{
  "n_layer": 8,
  "d_model": 576,
  "n_head": 6,
  "n_kv_head": 1,
  "head_dim": 96,
  "d_mlp": 2304,
  "vocab_size": 32768,
  "activation": "tanh_gelu",
  "norm": "layernorm",
  "norm_place": "pre",
  "norm_eps": 1e-06,
  "positions": "rope",
  "rope_base": 10000.0,
  "rope_fraction": 0.5,
  "qk_norm": false,
  "attn_scale": 0.102,
  "bias": "none",
  "tie_embeddings": true,
  "parallel_block": false,
  "init": "normal",
  "init_std_qkv": 0.0157,
  "init_std_o": 0.00393,
  "init_std_up": 0.0157,
  "init_std_down": 0.00393,
  "optimizer": "adam_variant",
  "lr": 0.000416,
  "beta1": 0.9,
  "beta2": 0.99,
  "weight_decay": 0.17,
  "lr_head": 0.00381,
  "grad_clip": 0.5,
  "warmup_steps": 328,
  "schedule": "cos",
  "final_lr_fraction": 0.03,
  "batch_tokens": 65536,
  "seq_len": 1024,
  "doc_mask": true,
  "train_tokens": 509100000,
  "steps": 7769,
  "dataset": "wikipedia_en"
}
Each number is 128 + 24 x the weight over its row's rms, rounded and kept within 0 to 255. Layers, rows and columns count from 0. Numbers have three digits each. The size before them is the row's rms in percent of the matrix's.

# layer 5 MLP up, 2304x576, rms 0.0243, rows 1124-1230, columns 256-319
096:120154105125126183171128162147135121120105113135132089164093136124150134136111099146080140112151105130116172137153103124117135158151197150163128084111097134105102126145146139143154098134128068
096:153139075111122126128142126115143153110139117159099132165155138094150131120090142147101125174149126130120110140164135091118099143136091162129133135139136119107126146147140172114102137135114177
094:142134118119176105102094145140110103126100121073128130134137105124131136101107147144148143089158096153114085132152122094087123159139126152125094101164143194099161097125116124105105158113190129
104:124110127158175157152133096090118145142128147150135139129131111125137100115129154156122090129122165133154132130141137112076158107145099128132141105137121135139135137075141102147123120153078097
097:174151136126133127137105129138142121170135110139111158143137136149143142099132108140125111126114145154134159152136140134117127127124101148156113123109092100084137174130154101135156170125113162
128:147132150173123146130108108082121189157132115109099119133090164163091145090170141131132123112085164134107139138125094093164114119146109112129140127120126115126169110116189115142100118118124132
099:096117128115152151130130111113129132123147128118107128110165142147102114121165116127133114147128189126144121149162134118133136140163108138140097140148105148155178124081117130172121097169133095
099:140107120144097122140099146106093160118169150123144126155123107128121119173102099131148093107091137121108077129132108144152119105126133106109123099137108146125157103136128138106162113147118145
100:113153130113139139106153164155088152131110110155092145100138131093168142106171125111094117092171130153151170131158134135132112163128136155170122165121087137138124134095147134175148171187148134
106:063103130143200103091098142147121146095160100110122108129065139134096143165142164108115145099132090144110184120122154175121125153082105116156116129112116096129122124174176130125113071123141111
100:138123135145134099102149197099063091128127144121146129109133129140143156110160133133135111126127098138175144129143198119107157111148121130165115131158146117123109102132107111126130138147164156
100:096131155164133108149128117089113134103128155135105088137085173163118113145145138084168083067116121150106174162140139147151170127101157133147128125142115100125075156135106137148131112133102108
102:128102123123157163129123114109130112120148130125178101142128156109150160115146120140154124121093170155155130140149102099111128122106135126139085150120118142065129106137146100104091142107154102
101:144092129126162114169111093121138120148110129119136133104093126137123110138136163119128124140136111152160179138151131172115137158155077054135095153153139108127119138124097113105114122121154135
101:106121073150156148132124113127184177113148133157093137150114128157160157144154119130128131140180163115130136101133124120106146167153122116129138113152096125122109155114130075131118098125096134
092:113166143141137147144149135168153152132140116158110196110128119154126129115092143095175140088100150124091125091133142130084148134159129095131139125116138100154109133134127127136115113174083167
100:140175137152124115108135168150140151118130135149132122141159145132063115117144109149109120138108119124101099112131122120116140113167136147172116142142089098150099106128147127149151126096177125
090:143156071129169119143146125134133129156124082146114179086111110107156157132142128114132109110168166073101151084155113156123145107177145118123098152168132086140122089122116129109077109154146142
100:134106080174141172170161107128116131138137083138111135136133122147116108121171151138095143107116145137127106154159139112120141149122110110115085129154117161127111128089111119108123148082121102
100:122158114153139102087160101125127143108118133138094101140115139122154162138103114122166134108113127139098182125160085132144149162202098144143138128102126122133108135150118117152117104088143104
102:177124128130120176097122083109116126139136091124114114128106127128134147117117157125119074126136172107134110095160160131135113113127134127128102124129142137124111111142124139081155125141150118
098:133129190133145166124163159139139145168129144091133107118119129131165175160171164123118151115147133175090096152166170111146099103107121175146130201137117116112102138127141183133164136101119138
099:148149132131109110130133120060082145113125153137110130151123118129154105167108097131119126120131139142128171147172132114137149087117141164191106145131129101155163151112140110171138134159150113
103:119177075122102122147150108118154145132131092151118124113150159100083096134141117084149128106115158130110099144123164160125141132093153138128119116152165089149178088124115107115090126179108137
102:093150150149163157152122124118121111126143122141116133130121154148133154129122126137117062138127134133092125116175119104156150132121074147147101131141103107113098136139110108104157142148149125
112:144102093116114100122095127113128119109106167103116182108128176131084091141123091109116144120181140162158166131129098154149107123126107121128079095104134110135142167132135104111121091154130105
095:113075077131126175103155132142163120134113128158110115149180117139089097089134124133117143093160106133135146136137129116118112124181140086091093131120120171122131144088145139111118144146112125
099:121133106099130141150123110113143166155135123118143143138121102102085096150178132158121115123200121194120119140124123112099105112140119105139109089147176119130114092083100149105152096141108109
104:114109129128182159151146089179133154192143127127145121145131149146132119126126131088093172043131160121102134137141145148156150183188136139145082128114098130148129086100119114153092113089132167
100:108113114094137158155131146139119119150157110146146102138159147163141144110136143131121179121125194124151142148129161106119127168222168110124107103120099135131105087112120110097128104119112097
096:109170082127137115104126102140138169127123115143105096114135153143157117130142147130116123142163136139133133133140138116140096131091102181111107150128161067105180137111105150133148147166154126
101:179102094170136119095123159155088131178152091137120121108140111151135116134138106144112135143138124192138113123147123120069133157108091120115122136128147123162156147138110177116134132137151110
111:116145128170146113153099119124122209136126160122120132128139143145117121117088112142151155131113153154102132136123143144154156121145103089132097134200135116160140127103127119154173097140144136
097:129128126176141139140156126128133144145148104083140099106147121127062106143138149079140099139095143181102108130145165149146128141130140128118118153152104087125079114108129118121140130154142129
094:119130140156124121111120116148148133119159159118118133132141138132116162123177117145141124142128124159110124147131089117140152149088112087143115153123092094133156117191125106080118063166150081
099:106105153153102122167111108167089135166140088115105144174158101116134119111148106104110126132111122111118107155110109121130131150127125113126100125107175123165141141153137128104119067137144115
104:128128165127128124138139138127135126151131144152143117100093116160129134150138097150131107139139090112107123137154128124120090117114103084121083132154109105088143070108116112122149156181151122
099:135206145158117146087157139109159156138180163144129140113149119147107101082142171107114124109152144142068103130133119111145107149110123175132151130135119099091115122146117115110123122154109085
136:153118143139098131139105144077149188139112105152072193129114116156116121105145131136128075119139184141067155099142119121142114104140111155131127132121120142122127131146150123165081119156123110
109:136154130149161102144086107155094099154143139114131126157144116156131096144135160113105140128185144147125125157172139114120125149132132107156099132140144098097095124118122105118107139142115134
101:147109092124143127094145122093173159141149150186149105132098151125116133112154171145170096136142133145095107166166120133097102119091105120120123164106145133132166148136173127123108104154113118
088:037173136137127159168134182133126158204126149177111108139132118126156117096110110145133124095154140109121129155124139154125139105135121139176151122155154110131121159070116089126151129115123146
104:155162126163113136135091098086117149096156140115090125177169159117102132082119152111123148117122119183100170167136105176093117166110133138105109141115196124115154083126170137150113158122098104
099:121140073126135140145128081151129127105143167116101101095127130143091095128135159109139098105128127173107159129127147148161097157071092173140130128109099088094120122131125109146104124137144103
101:105137125129177098150123099094138132141066091145074155135097136157148122082120125130132156134173148127130153101147184121108138108171158142147154137097098133174114133117167141124102112142131131
097:148145113132149122141124102111116170141102153117132123127134129131144135133100094135137100131107170123139133133176109104126145156122103140146072132167146095112099148097117112107098095146128153
096:136140124154109109132137130121122118112142124166096109103130141127149138144169062113137118055144080160068155147163138136123164110116109130124141116088147106138115139149116135106135097155145136
109:136137105111118144184098133166135081133126153148123141146151100101142111142085103152138133168105138146102103111150120129108149137122106107136137157147161121122149100119126103108156109089134137
107:124109136153111138134118131105145103098133169119142103129075167079076173116152164147141119175135144147102116134139144146133130153105091101154140144163113090110167124153129122126102109110126082
091:177128098151127127154142128112108096130201125166157141154125143128126114147156103134093161124121110150158117141120126160120123150163114127138130135154146145099095099115108133151171115129159102
101:128188154156110107166127082134148190127141120153130115079148157115152118124103117139119120090128171138125111119170162080099137106127112103158139150152129147097153082129153102081167145129146075
106:132126122138147138159088108138089149119127133144147167093106152138078134140109100081144102148093132116118105133116125086123144123116144135119115109107130130087141148108120085117133143102115108
098:156173114160120125155161101104139168114111117187106099122106138126142143115101132132127169135089112124125161122157153118093177135115114199116117105162154108136145109128132129114150128118132101
118:122145140143159110135166089122136141111143165146130147137141171138121135110139140134162125121113129120094133154169119107146168099101089156161087169148123130129144096098119119131112104123115107
099:158149155109094094129158143129135120139144118093118123096115120098126153130124115155154112152099133146151111144148132151121136179139139138119145141109183113129125115045153148138139131134150168
100:135149148145121115116126096160145131186140110146147080143072123123118130126130133127084123108098138190112123170130156108154089162157117158108133124131130104092076147083129119132128108152127126
099:143151081165131152128117147127129152113140142121118124124112145115152147108134140153151099138092129109083106151143146132105117109132072107135145086139125121134090084088132121156135183112137073
097:116114131119123118143136068121139134133144161136116168147141147087105131058112118123136158085160118131120140106112083170145165124156117123138138145144135149159117123171139147140175128104121120
099:128104138149163109125093129163112120133114148164092155148126147166096118119108095121128135131118147138141137111136093051104119176168126097115087109153139137142120129132160122116148103126121168
094:119100118115119119100105144156110123139179107103160131162122102118134125123110148100082158176089129122152127144142125121104149171152174141148151141149122073105126126153125147104056098109122119
094:156187146163112114154063143098128127127150074148072122115117150110151143135154091118143120138129124137146122132147108089127125102191123139117109119136135119137130085069154131117117096162139174
097:121128113141158181111146138115126098121133161139174139081128154119144138136120122150112129143114148135129165156140142160164113174139169124155133104133151100090122134178137101105105079109133133
106:071195125108157163120136104106136104095141092185133116107147172134139134119133103120081084097115130107092124160138189148117111116124149176149169137153074093153109130134119125170075120113147120
114:109120136180129139176151136150103176168153136146090136093100146133076081146159126122103156098129185157111111112181130134162116180105125143129154077146125138098083098129090127150119116144108091
107:142096136110119133138146113119122158130108134136132170137164134117152073166166132168146146115108116111180137131144107116117191144115116103155147118184126132151121131127138085108155148105099101
097:141145076139141121135141111119158113140107124152095125115143139109113188094117134115155161122164134112106139165154143127092123139120112102113136131141122137106160090118124082126119152124144129
102:145131181136099152138143101116116162115147119133148192140169127117099097180113116053163160153144141130102151123141123136132150142147132135125099136100105086144173102095119112128098162124090115
102:158076157171159139156132111164128158130140122115107169154129128184071149145123177135150163138148128132097165113150111157141164127121147132114154161140114125127198101139104116153138107109072096
112:115113107141086071117160161178125144115108129123104137136114140161094158138155092091101083128152160133124103152128118148137110143140125129130099103165102107173109139138148102128074133133164147
105:156128151146159115142137132160151152111093145125121151113123145130145141106114132147162069131146111109138139114201151120115139156118095126181142149151137111160121116145134131162124138134142085
111:098156112143137165120126095118129176108141095139114150172149148166096137093110109132137101117164121138126081155144118106153135119167118163138097159136154152155144092098134101084147131131134138
103:142181116164119147171126117117126124142138103115084130118077144155134091125117139103161156160121184178143146130167098153147154110108139143117143114135113101147094127133130135161110116115077129
102:147133158165107132168147131115116134136154084117164150135103104113080114149119069072124091129156119139116118168141127092146112124106136152139081132125151117095119132094119108126114131101080124
099:143130106119148104129131088121155097169169115135091113117162110102124124113122118134115137100147131129146139149110131160137104147133146156167078116133146121095116135141174136092156127141085098
102:179145135172128100140137157130145130132142142144117155116144150150127132134130145102122142115160173143114152135124121131153118141114117102152120148090103138151107146130159090143094184126140139
103:122137155178073116166134094142147097114170134112139114141132161118073125177126124084067130113129155148133120182154121113134171136088143090131165139169139119135093099180140159128133132135135095
100:141099100142126113142131091121122110125092088129103101106192105118106130160162124126148117115151114121116157139142106098121123126153090133128097175130062146145138139152100122146149121118138156
092:134124097153160130157121134132112123157177119140115123130148133181100141140098103109146122110123155138100090159144137161108144137129098082153141154160105143147183135095101125099171118172138117
112:139099104133113136154118109142168172120138120133135151139152133157119139130150098121127108122134104138129142123109109146111137147121102118144099139184139129133123098155165104099130128146147138
102:124126113145141137168177154133157150146126150184141106173145118134119177110131124159095127109128135123081149126109145128099129144137128146079143099108120111105103082114112141137150099099139141
099:163084124147128133176111133148118110155165130129142170130127151113086103081109082111140199126155167103076108173135140130119162148106149181144117160124143099136137123120153115104106117126105144
108:105142112133127127153151133155110101140137049138092114134154163104077109141121135112125132079132139166139145227122149119135126128170140137155114139122121120132132140097130098138160133166107126
096:127152151139116126124141150143141151118113139148150135122087129132098085164129152121145109112165132115095121093139149118147125107110121104096116145127054098140144131136117133132135137122124143
102:157106148141139116101116123088101077165164134121155160119154155143154127160123083125125120099131088137103167149152111133115119133136081125142105118107150097117136144137158137136149100149113127
100:181129099157150122079154150153180117120103116161100117143143127114109097136127134083115145095125120137120154160146123146116117140130131104150086135079126116135130142133158076129136144121148115
098:140174112153131152126133132076150096100107190125115098108135149109115128146158127122092092113094132136145134135149165101103146187116170151147128138125094089157109097113117158120119098156166162
106:152160131156124100146162116141110131140152118130148123165110134154132118147126115088111089109137181140125132145165099132143134128156123146148123103101121109139127144090136129138139124157143107
106:106130075139142137127127121106148116143138147201140164124127113097131126101149139090101140147151165120088092118133145141120114124083121122140144155126143097121156120106105122092130131163153117
098:122156090159126119128132060136131146117172131115134116168136113181103129134099110142141139122079207151104129147177129114109123137095106160096112115104114135096136123135108131126166109114113066
095:103105139156165131128112133127104136122147085117118134159130143124090109076142133121135062153131124112101141122128128055115155138147109135145178152134104144143138126109147161140124150104105155
100:123123158111147190149110132136161146123129137154135132163103159101184166095128185140138121108105150131141157138150143081118123129115160105132145132167145100112109123111171126098161150129100115
100:156141144127191161187112149095159133139129129145083127119122134115158151095113119144127135104121172132097133133157147130123168150123166162139136158129100142183155132072148140126132135138112114
105:144128161132152104188147106087143142122134101144117099135100135101129139081153148108109152102178111109073158120157169135139132127139151125145113093087113108158150106125140109111114099155135146
103:172127104134138094135120103137118138135148164105118138081150134109150077109127128132124182139144157148136127119118154174153076130108143170121122138133134091118155073157128152104124121138080066
106:120184111160116148107134140104187122140152163157132088147124117111114112122125114141143088127101150186116131174118100156150094149127121129159095184138127125143161131108116135134091118123139090
103:138157091132120151141120133114151157134161142103136117150102122144115111144164085141123179127134099134116103141171133150128109137126080133166162129115151093138099132112106118098122138115138121
098:111119108118120100168169080103123098136159113166167131149116149094127100153163141092178144117145195126071123127149204159117139138128090133103182172139149116142131148122114149123109092151117166
101:174146157123137088116107144143142162164113140144149162086180147165084089174118099146132076118134136150118143129126124147141145161145123100119105087122114122113116108115090076116130116140104142
105:152139136145108154124146125119135119123136130138127131096116152137136165136138105126122122092106145144107119157144105149159152115137092126135149141141107094133103136035144136162108110197148136
099:168146113118105143121121095145167137141115159149139147125166138134092124112105125128125122125180118161137120139145128130088125155104109090114107123151195140122123128137122135116152108123100116
097:195157092154126135150153149158127119144118163129135144135110115140084134153145095142139115163107156121156125111157169102119122151144115102126135096169162150126125068079136129097128096152118122
096:160153200113108155137148136132151117112137125188132092155106137159111146078127095127138118088128113128082138113162139145142096138120168154138135098131095117174095108137133114112119114139170139
111:121128115176099116129082098125125116139192112152120147143141170108121130143133088088114172132146153147140172153147090115107129155137109103168095109139136142129149121114128108140131138116124112
099:133161126144121161140099168122124127112153121112074184149152143113133117121090138095114115150107140125113134157140117104123124150116152106174098123102130134163128126138142159142089079129159097
102:130117102141103118127139158132133124109116169137155141157180135105140091118129149138126155151133139143125123125148108150138124133124107139140108141174122093096083126116172135117127174146157115
102:141078094132136148166140105181131176136121141141148102113094138119153119127153164103089113180149140122095099099172146134090135126167149160155117140145101147127136111089133135132160099093082089
109:117141134140162155165118106114152136141161123099129181089121142115161106096151134119139119104110152168081159146200126121157126158137073127130099128134142096101136121115139084162114107117102112
# layer 5 MLP down (transposed), 2304x576, rms 0.0165, rows 1124-1230, columns 256-319
092:128135125170101156161114111112076145162165127118122127104135092143146153156114120083125147154098127157115098163088107122105124119145093106150096129126159181142121125137107154137129103115137157
093:127094120144117084095137135147137109148170136092114124125114110108101117148143145127176106133122121125121122153115135117146102145112126119117131122152133134181144105106139105103120175138077085
091:150136129167078117142144149127138154102121120134123170145095086138134131110108103121123133168086140095138130135148125132124114067071107112138151132127104096141119090160119107121111104131099135
108:116130127108124126123112161128136124081146136125112132123105123120131136115102121146128112157138102132138114115126147147104124125102156101094138164101106180130184119157125125140127167130120107
100:107132130110155098102104090145144163135129135121161142116125115127080099124172164139177116159169163105132133109142186134166172157096060122097133151118156122122087145142155130112128152148165129
149:113089182135147081161139123152142158168114116138080117111116047128146160146124158140098120114114136091104131095120139102157151114144135106127150073092126121142158139102110141154111085138098103
104:103052172100149091112143141096142127145114109158123188123137069118169163113142147147085131106129155126178113149109145116188087078128096106090155120110120122125126167136096108112132143093124162
092:088161123086119111122140120135154116130158100149144148122126072120155134099091103176163162108118136144179106094145135101127096128102130135089145140128129150127116164149089147139098126125134085
100:124114139102115150142153120100107137120100152095164137116146108099092079115102153145118119143127138167143116146110135102143130132136125137105128083136131124156141093132161138073086080093115124
103:146138138115139099123094132122069116107072105093092138132133161133138083159116151132117061136118122111158078143099119103166169124113146100078141146138121084151165141094109093096123085145121134
090:122131095136138114096129127120173116129104108168129140116115103175168117164101135107144142139179166128117145095121115102133131118100158138104156128163118119140090142113184122144107120116175110
098:116177125133156166108119120163147146154145132118154155129120151133165138105119106154140137156121119122123107103092136118104126144119136145117130102123133167083120129128150151085161156118103126
122:132163127096115101105146118115140130091146123119117126174119225129106105157076167144069140095098139145086139134169143128112114141106167151122105088149153109136154101131162157143185140193113096
104:136112153135145138136129125115173150106129111106114167138153144157115097120141130123152103090123136126112160167184139064185126110135142139091164160132116104119113116102071149137182155144117096
104:107150132108132110169136125172097117129138102081136118132109149068141121112137157132110123094098111116115129149106131104083110125161115140119109097105098157089130123130143175135106143152182129
087:130098156090127103088095135102111132101099168112113111126136158095083137168132099108103112104116095169195149148101126166137153117133101146084101171132141113098160128106108099130116179109183121
095:125100121145157151146106115094141093116066125128128102060111125168186087141128158121154137152144148157147156120103173094136113123137109144120108154118113166096134106119125114126108161171129089
092:089105170162144118113124114089119113149113140104149100137078087128163118149132103155125120192143096126150143189111135111080182186140137083106124063116116143116126080136192139098107143111107143
098:116110133116125141126110122144173130109115146093125114110091100119133131156145119145137114135138131092121135124140122157139119099145129131140167132096116093108103138139111140142127103104146181
094:101105099134119145150126163145121158184136133121152171093078163167136124132159135151165100123164160166133098122144162105128102116122167099126123112127097110129108148085096103143099132164131123
104:136140115108133120137145135126171106098155156121110167156103147116075115138105108118128139092118088160141124127132089107106182114144094131115134114159147124101126157124140142121107094076121147
094:127121131109153120118144106161153100110139135144133117156163192138118142113098096171151107142115134119139116120119136108120148158164128115127128075161128162143153161128128132140087122097119097
105:117146112156166133114124118151131106144093102105124140087093147109077113095110126125135144170118115100144152121115115149136083162138152154157082107095121128101091120139183146156132118135131133
107:120060147152157108123188150100145090098149128097114130129127103148154186112155106147144128119116117150134125084149123111172071134152155127106139101102172128128119148123173103140151154152099140
098:088147121101143106130141171151169095151129125137118117114115084123123122137123110113154143107152107168160102112122128132083137118138128170141151129148110187104162175166099143127157160110150092
121:128147112110154124159149128090170096100140149121137097149115127076144139127110130136134110102097180119088110106107127141103155161152114151125102137122094117141124144094143115137136133120141122
096:135176143137113080141123148115152118153099146121187134105131112144166119138152160110112129144130111098117129117143093144176167122098158163145138166134125108158094116168119146136140096090101127
101:063177176126135134138169089075090119146144158148106153121141083145137135134134113115129098122154101110086114151114145131169130123147118155110119155081119142108142110130140086165123127160164119
107:136132095135124135138128151071130097081108156140084073121156150151124113163139108157102128122166109136157116150163113174155135121096117126138126144105124140113110105180140131059167126134176124
096:133141148139142118091142127130111080127190152131121147121129141157085073101098133093083102092106097139091110121161122123199141125125109104153181099107081146136109127171109088120189173124110130
091:156128173140148119117126122151158113113131133100165152121130140106109102151142141099095154109152159103099120118102129120121176137180141066113125158085134142126117141121135127119152140131116119
097:118106127119127148114127142109157126080108129098092110145126157115102115115162172149116111148114176102147149102116099194118110156148135159130136115132087126151122076124133110126116132099129120
110:145119101069099155138148075169121129147097142125078169105136114122074091150140121157166121085135159107159078103173186136138100133134109138121126147159128086146110122160096113144149163131155079
098:145141116109151138127134118147156092151115121167098166145145141091151164123132102127136119115138115079076139083087095133081109125143150158148134124122149189079114122129137146092150171096106158
098:155132135114147141175159121140095123137108126104140142172125109122146139096126156105088144127118108149093139132095136132100161095139101125124141087162139117121127136080146136138138130102118120
091:132111097121171166118120108137129120107137144121148099125095113149119089147140191125111119137121103164120164120138134118149091107197125132144128133154109136150110184144143135132133146108149162
105:075137170134119160144123105076145103104121157146142073125139074111116151094137114142152143143179175157123115118120162091110122119095085100094080175129147132104101105141125123134146129138111113
105:151102130132110089178163114100112117134153142161135103110178188120121146127098095153136134107103116137100147127145174110075156141149143096126138101147131167136168118140139137159115160123149130
154:150085172101129106139117119128098152125122126140106121147144077105148153137145140133133162151138158129126147117150133099162102134146163171137146085092117126120134116154100136150113115147143141
102:100110079125114153156139177129096141138111164117129142140128147068112115142109137135134079093093138117102107135123109144123093130130109127112121137104062133127103101173117100132119103150175114
108:134152158132144148111111115112107093116138092097102131145140119119097090132118149079090141108090147182164157109107114116142130128129110120102082126122108133106094110121115149150174129142151141
085:176124120129147099085103110153143101131119146121150158124150167146141126119117129128176133108097088122137154127076085097133133160148156120127100112102079124118123139184114148105093110158130094
109:096087129104140117120161115118095116137142114130169101134090153116139100134163123141116110124136141132144119126133097116121116130137121149138083124171138088144105164147117091115109108092174169
094:130142167120078119129129141121122141186114131162150143106149084150141134098131161147097145106124108079141114133175132117168144082154153123155112157152142181148097118131110105113100147085100152
099:134141137133137151096136118144154094120156132130173109147183132109124165147074072138123121110091127123131122167116120156128135160140165146103127132121167082109146121121104147147122147149118158
098:049125135147131132105109152100141132165124171140120116167139116138148179137150116098157153144119163112137141140120148123156133085147156118146126138114162150109097150117114158138128148151166133
100:151142091129151187119132150125173107135048167131143138160141120156106123154120134165109133168154151098149080114134143168135126121150142142145108139139138158122135099131117175115128091113121130
105:129132117113118135115132148115121141135120115120098085115115134121123089112122130133140099120138150121113122117136100088116106093142086153140131123069138126136098137137169089144121186169092139
101:098168148127142141175146124149159097145168104159162146175126098149169129122131115145133164118104130119116094104141115088143132131133130110112144110127073118168098140121144128133150175152153138
092:076118119124137133104142130143187124097113130127119084099106151099117150100133131108097111166096139106124159159130144117068127117129164113108169168117130103118138111137101130138144124165096153
101:117104103114102137152173188134105121130114154151134119118169164155055150168139134130206138122139132153130170120109143158120097125145144103101147154112174153139108139114111146114087096129125110
114:133119113102114118133146106152126168171139165118109072139102192075137134141111130125147165141155147108131109114127120133119099125168161132153156151088094135077107099199097154150136124127124138
097:123182090126169109136105106167131096112129134144116153158154124108131106174129151159151114096147113103158122142124097141127143098116137106114081121140150136141135115134136123143126090109096118
133:120162151135113094125124111125150139131138150147129113151122142111141122150123118119079099089167104143139137146136096112185153151064125110138172138170135098146104107111151138098133151122117139
098:140109161133093135097084094094150140131112113120141089140153114128125069169067114107158154120164106121110093174096108158121097123110099096104137107136155152107147126135165120093117091148110141
097:110083153149128129137144137128097120154150126119110127136182155111095076155187117125135147114127105118151141154117149113125130120146121116130137133130100100146101109127095134126124122164131167
100:084163176099096088133091094119108129116110142103101105121153141091121077133107091137136122146143124149133154136110088147143116083113106139122116157157144110078134123140143167126124099120100132
103:150132126108170166120099122149130147148121108153139065110177133119168136112137104079118105173119170166144086110105127111146113148101119120123143131120114181118136166066096154109110145156151143
092:131114162089116148165166141144136105108126134132136068147116112095188107125133181156135136105140111114109111146143143178154141123103154171163110149126144169120165111119133180156147130162144121
088:159169115103130099141163133144112127172123109130116102164130146100086159145147124148121095107145148125101141124109129146093112134150103140107101115103106139161116155097120106117152136130134128
090:117115147097078147138117130154132106153121141123139137169194145138141138144135122132121188121056122154124087150131125113133119117097137134147128149129116104131131118128115100118160142097135095
095:107132175147183128178104137123150143183081154125136118126084154139110124146099173107117066144120121151134115072103128093122144091129165147138108148101116115111112129131121135150126149161134136
112:151118114126084100139161122179139112153141151152095135114104084130112123131144109152157144118161136126123144137139124114106166109160075126116147090120146110096088152122122092116104122121107149
111:139086115127126120144122124131082130119119112100143118070139238133112105116118129145102137144091110109151117092156152091064158164119119109131119121120171125129141096147136120147141116145145137
111:116138097101145147135125138116086155125119087121146116142085199145104131103134175116120142081147157150083127114156157136146085128135143149097109109138139146104171101108133203124079139110134148
100:159134161129137081113076155127109145136130143096143075112146197133123131138123112149117166144098093106171136097107127119149116148100125068128118104104147140136143108119134135103152126120108122
097:138144095165115151166073135139121123154177145114093111151108094111143138106122127163145131101114082093151093095133155170117126129136105103164113126132106133105138100149132164105152119110144126
103:129131124099153136104146113123144108105117125159130109133130131110125110127100130131160115141092126109177098119131160111124162122117109109131105143085133146082134137104183100105146127171148129
117:102104126127090136161100077108148133099118085099138081180100103132124149151118146135166103170085128144118136114174164131162131135114157145096124181156123153138126097093132078166140150152111111
100:118085174163109091122103176096139099123158126097122134114091162125089132158104128090063127174124147123152158124134133135155090122137145144141104167141147125095128114137090111139170110126124124
108:126099134127119138143138154173123134130132143131125174138113155050151072110128118144136149106145160092167126169104109111141165111117135100152118153136120126148173157128166104127121121113142119
099:147132113137160130145131132112087145151134125109164108120159176117123123075141140152082141152113136124145139127108119098070125131105126097103096127112142137151153142145148132200124147125148110
102:090116102134113099166121103154107146117152122133121136128115112170090079145104151090145129084088136107168165101136130124112110133111186143106126153181091126112135066138136121116169093147132169
097:107106097114117164113145140123131160124093100152138133084129143119098158134139154112117130163112103139146097123126153140078146150106105146093144097103169112169102100103118085134097094126163170
104:103096144135109137162154073136107076155119136081108152172109200141098101131157140059144128115119096166165140147133118146110159114131144129093148152112159098133120157153094125158139133116141151
105:100148159101162142164099114152111136140124116096135117076148145137128090103106088141166110096147088122115146158128121135138105129164117091126126112118168093140128137092085131156118099177153103
093:163133171143106176157115139138144106124155148155178132099080087153130126085144204159122140094091115096104165132161132139094123154117097112121151108103116135154127097115152168120151119132142128
096:118136152120140136113135131092147160078074119140146128105110193094142159115126125150151136132129091081131151163128182102155127117156159150135120098133149131117072123125105137151105106142132120
107:121143091115105139125107150137123119118144142159158130090143155075119108120124104096141111132121113130130099109116157044108094159083129117070160126140146112132138151125108118155139117115122106
098:132106170111114148087101132122109108092131113098148143087135144112119119168192106126128155100136105136162188167111158103115103092123071084115131153131124112114124146140136141126164155141133094
099:110164164143138116098136167112145141121104167143123106121102131130136151164157153205091141149127091145128118135120132095121095109127154086141086098116109112064114084139134142138130180141112128
107:131107138087120140132160127118141153100129150126082087123151117162085114132111103141124128141131092122144124117158100135105148157178093140116092130109104100091135129177119078149109115099138146
096:113101110127177145126139138133141135154103081106135094098170107129134186142179145108153123109071110157160124126142121097156141137138123116152140132126096132091118121150095165134101148147137110
104:136143134133114132118153163135136109094056149156092102093134061087120143126155151134150065163107176102170119123143162147110170140136104149139100116148122134126147130128108114131103145080166113
098:141129143087131142108148104146162148130166117058136130121169105107178126091097159173138153097106097138143105126144149123157088086124165108130107109118154127117118162137121126170126123115132155
099:151086123091109158120138129142101165153171112110129088147099109136117073131144143136170110142109100146079123118119066148126129105101127132150110103153102147091151163129210117079120139119069086
105:127127147073153146116104111105101098101112105112118100123139125112141106103163123130121116142149148095120090129160144122132169122146140171122109173136090144145136135091138101166148124150117113
117:137097160139151129168095122126115157105156125106141114078115096102110146129117098152118100119157132143141121117157142114174128150103101115102100108110109110096123127131125120131098158134091142
104:140132151167083154117085131126152124112099149121117118150161086151111167109150091113116153115154083097164088077140114087115052133141164125147117137147152145163166154143160118143120176170131146
086:088125120117111170136136123156173130160142154119112139086107150083155142117154121129148121149134134098104151139119146190133136122138152127136080135089139124120121096136128116107153137114169138
101:122144105136104106084122135170135110154124078147131140151153118116105110116144115094132115146140129112143108139081112158103139142154092109084104111129108132130195198122098076136120111086154163
109:135127120141078128144085103160055143142087141123161124147144144104126110152136124131162159148129126159139131143122087109135108128140136139123103062162140110112146097128125126131126115115105136
102:133129141124154145074170174125123124135118156105133120153110191165119117130137109118147159106127158097105171141103155167084116139172119125116165119123125161118140132146141154133118101096136112
104:155105103105133194108121114149123130132156139142138127094111147089170138124131170156135110151122167075112136137149092111101100134109111116111134119133165121132133118128095098093136076140144125
107:114152152177111118129124120134129115119160148123109176135139185148130166112127130124111170123122204134077125162118122128113102139144126139122125121148129107133144152137095136138163124133133128
102:109114117129128104151137092147152128128153142143142138148142120155130112109083103166114106163120162121137136081135121112133123147120107133087155131133089135156111104107095136132121141113144128
106:129120172134125131122144169141154140156106124085092110150142102124123126123162129194097084111179096122138158123162079118176119135150111137145077159128117143146105122126154094120064132121099104
089:138113157127157135098121149154117100128105124142134090176126176172170192116148145113123126112095120136149140142098157141109115072147116129119140124078124086159141132139147120134139141116110118
106:148108136138129123118070146157115137120127116111104137120128140113098113099138105160116135151173116138124117149136130082129150133176136099130128128141121147112114138138149140125124125105123139
098:169115112137109150069179185128146133133118113136106119143099175086160144137149127138124144140138111136153188136115111136142111089115150172083119171163158131162127141156121174129159130123145103
094:104146116134164164117131152096122083110148107129186093161142171123111094115154112097141164086118098138104129171110125104077100080100127113098127155127124108127134150133126122114136118102169071
087:110076060107154154148134103133134125173147153126139132124124142120173116183118153128129154135149125137198167129121093095141095109126102118135092103146130133104122141107137143133108096138116095
112:131096122137130086174103135107107134089124104112148096127143193120131131147106143128162089133111130137133129096158141115066138124138121113147099118107157139124140136124150128151135129130154120
101:108142101144086146106134189096156145131135121151149122155118114101086152097109148164130101145178067136098148125148123160121157122131140132101155091096139126127099180112147145162141145153162118
101:142165142120064120129128131095171116124132156136094128105152091149106091190150106111153152117125123140143137137122167116160138141133107097120136093083120078143146126101111093129088114157110122
101:115170121091132158142139115109165095122103139089166181124150085107153137110109136141137132127150123124148124140142087117152148128162143122136142112108135102139148120120096104122110129076106161
111:125136118097132162119137126140113192140136121160110060126097060121131156082147129160127139123115112119140159093122138140155120117106155131146137088131090139140125157158164164159164090149143136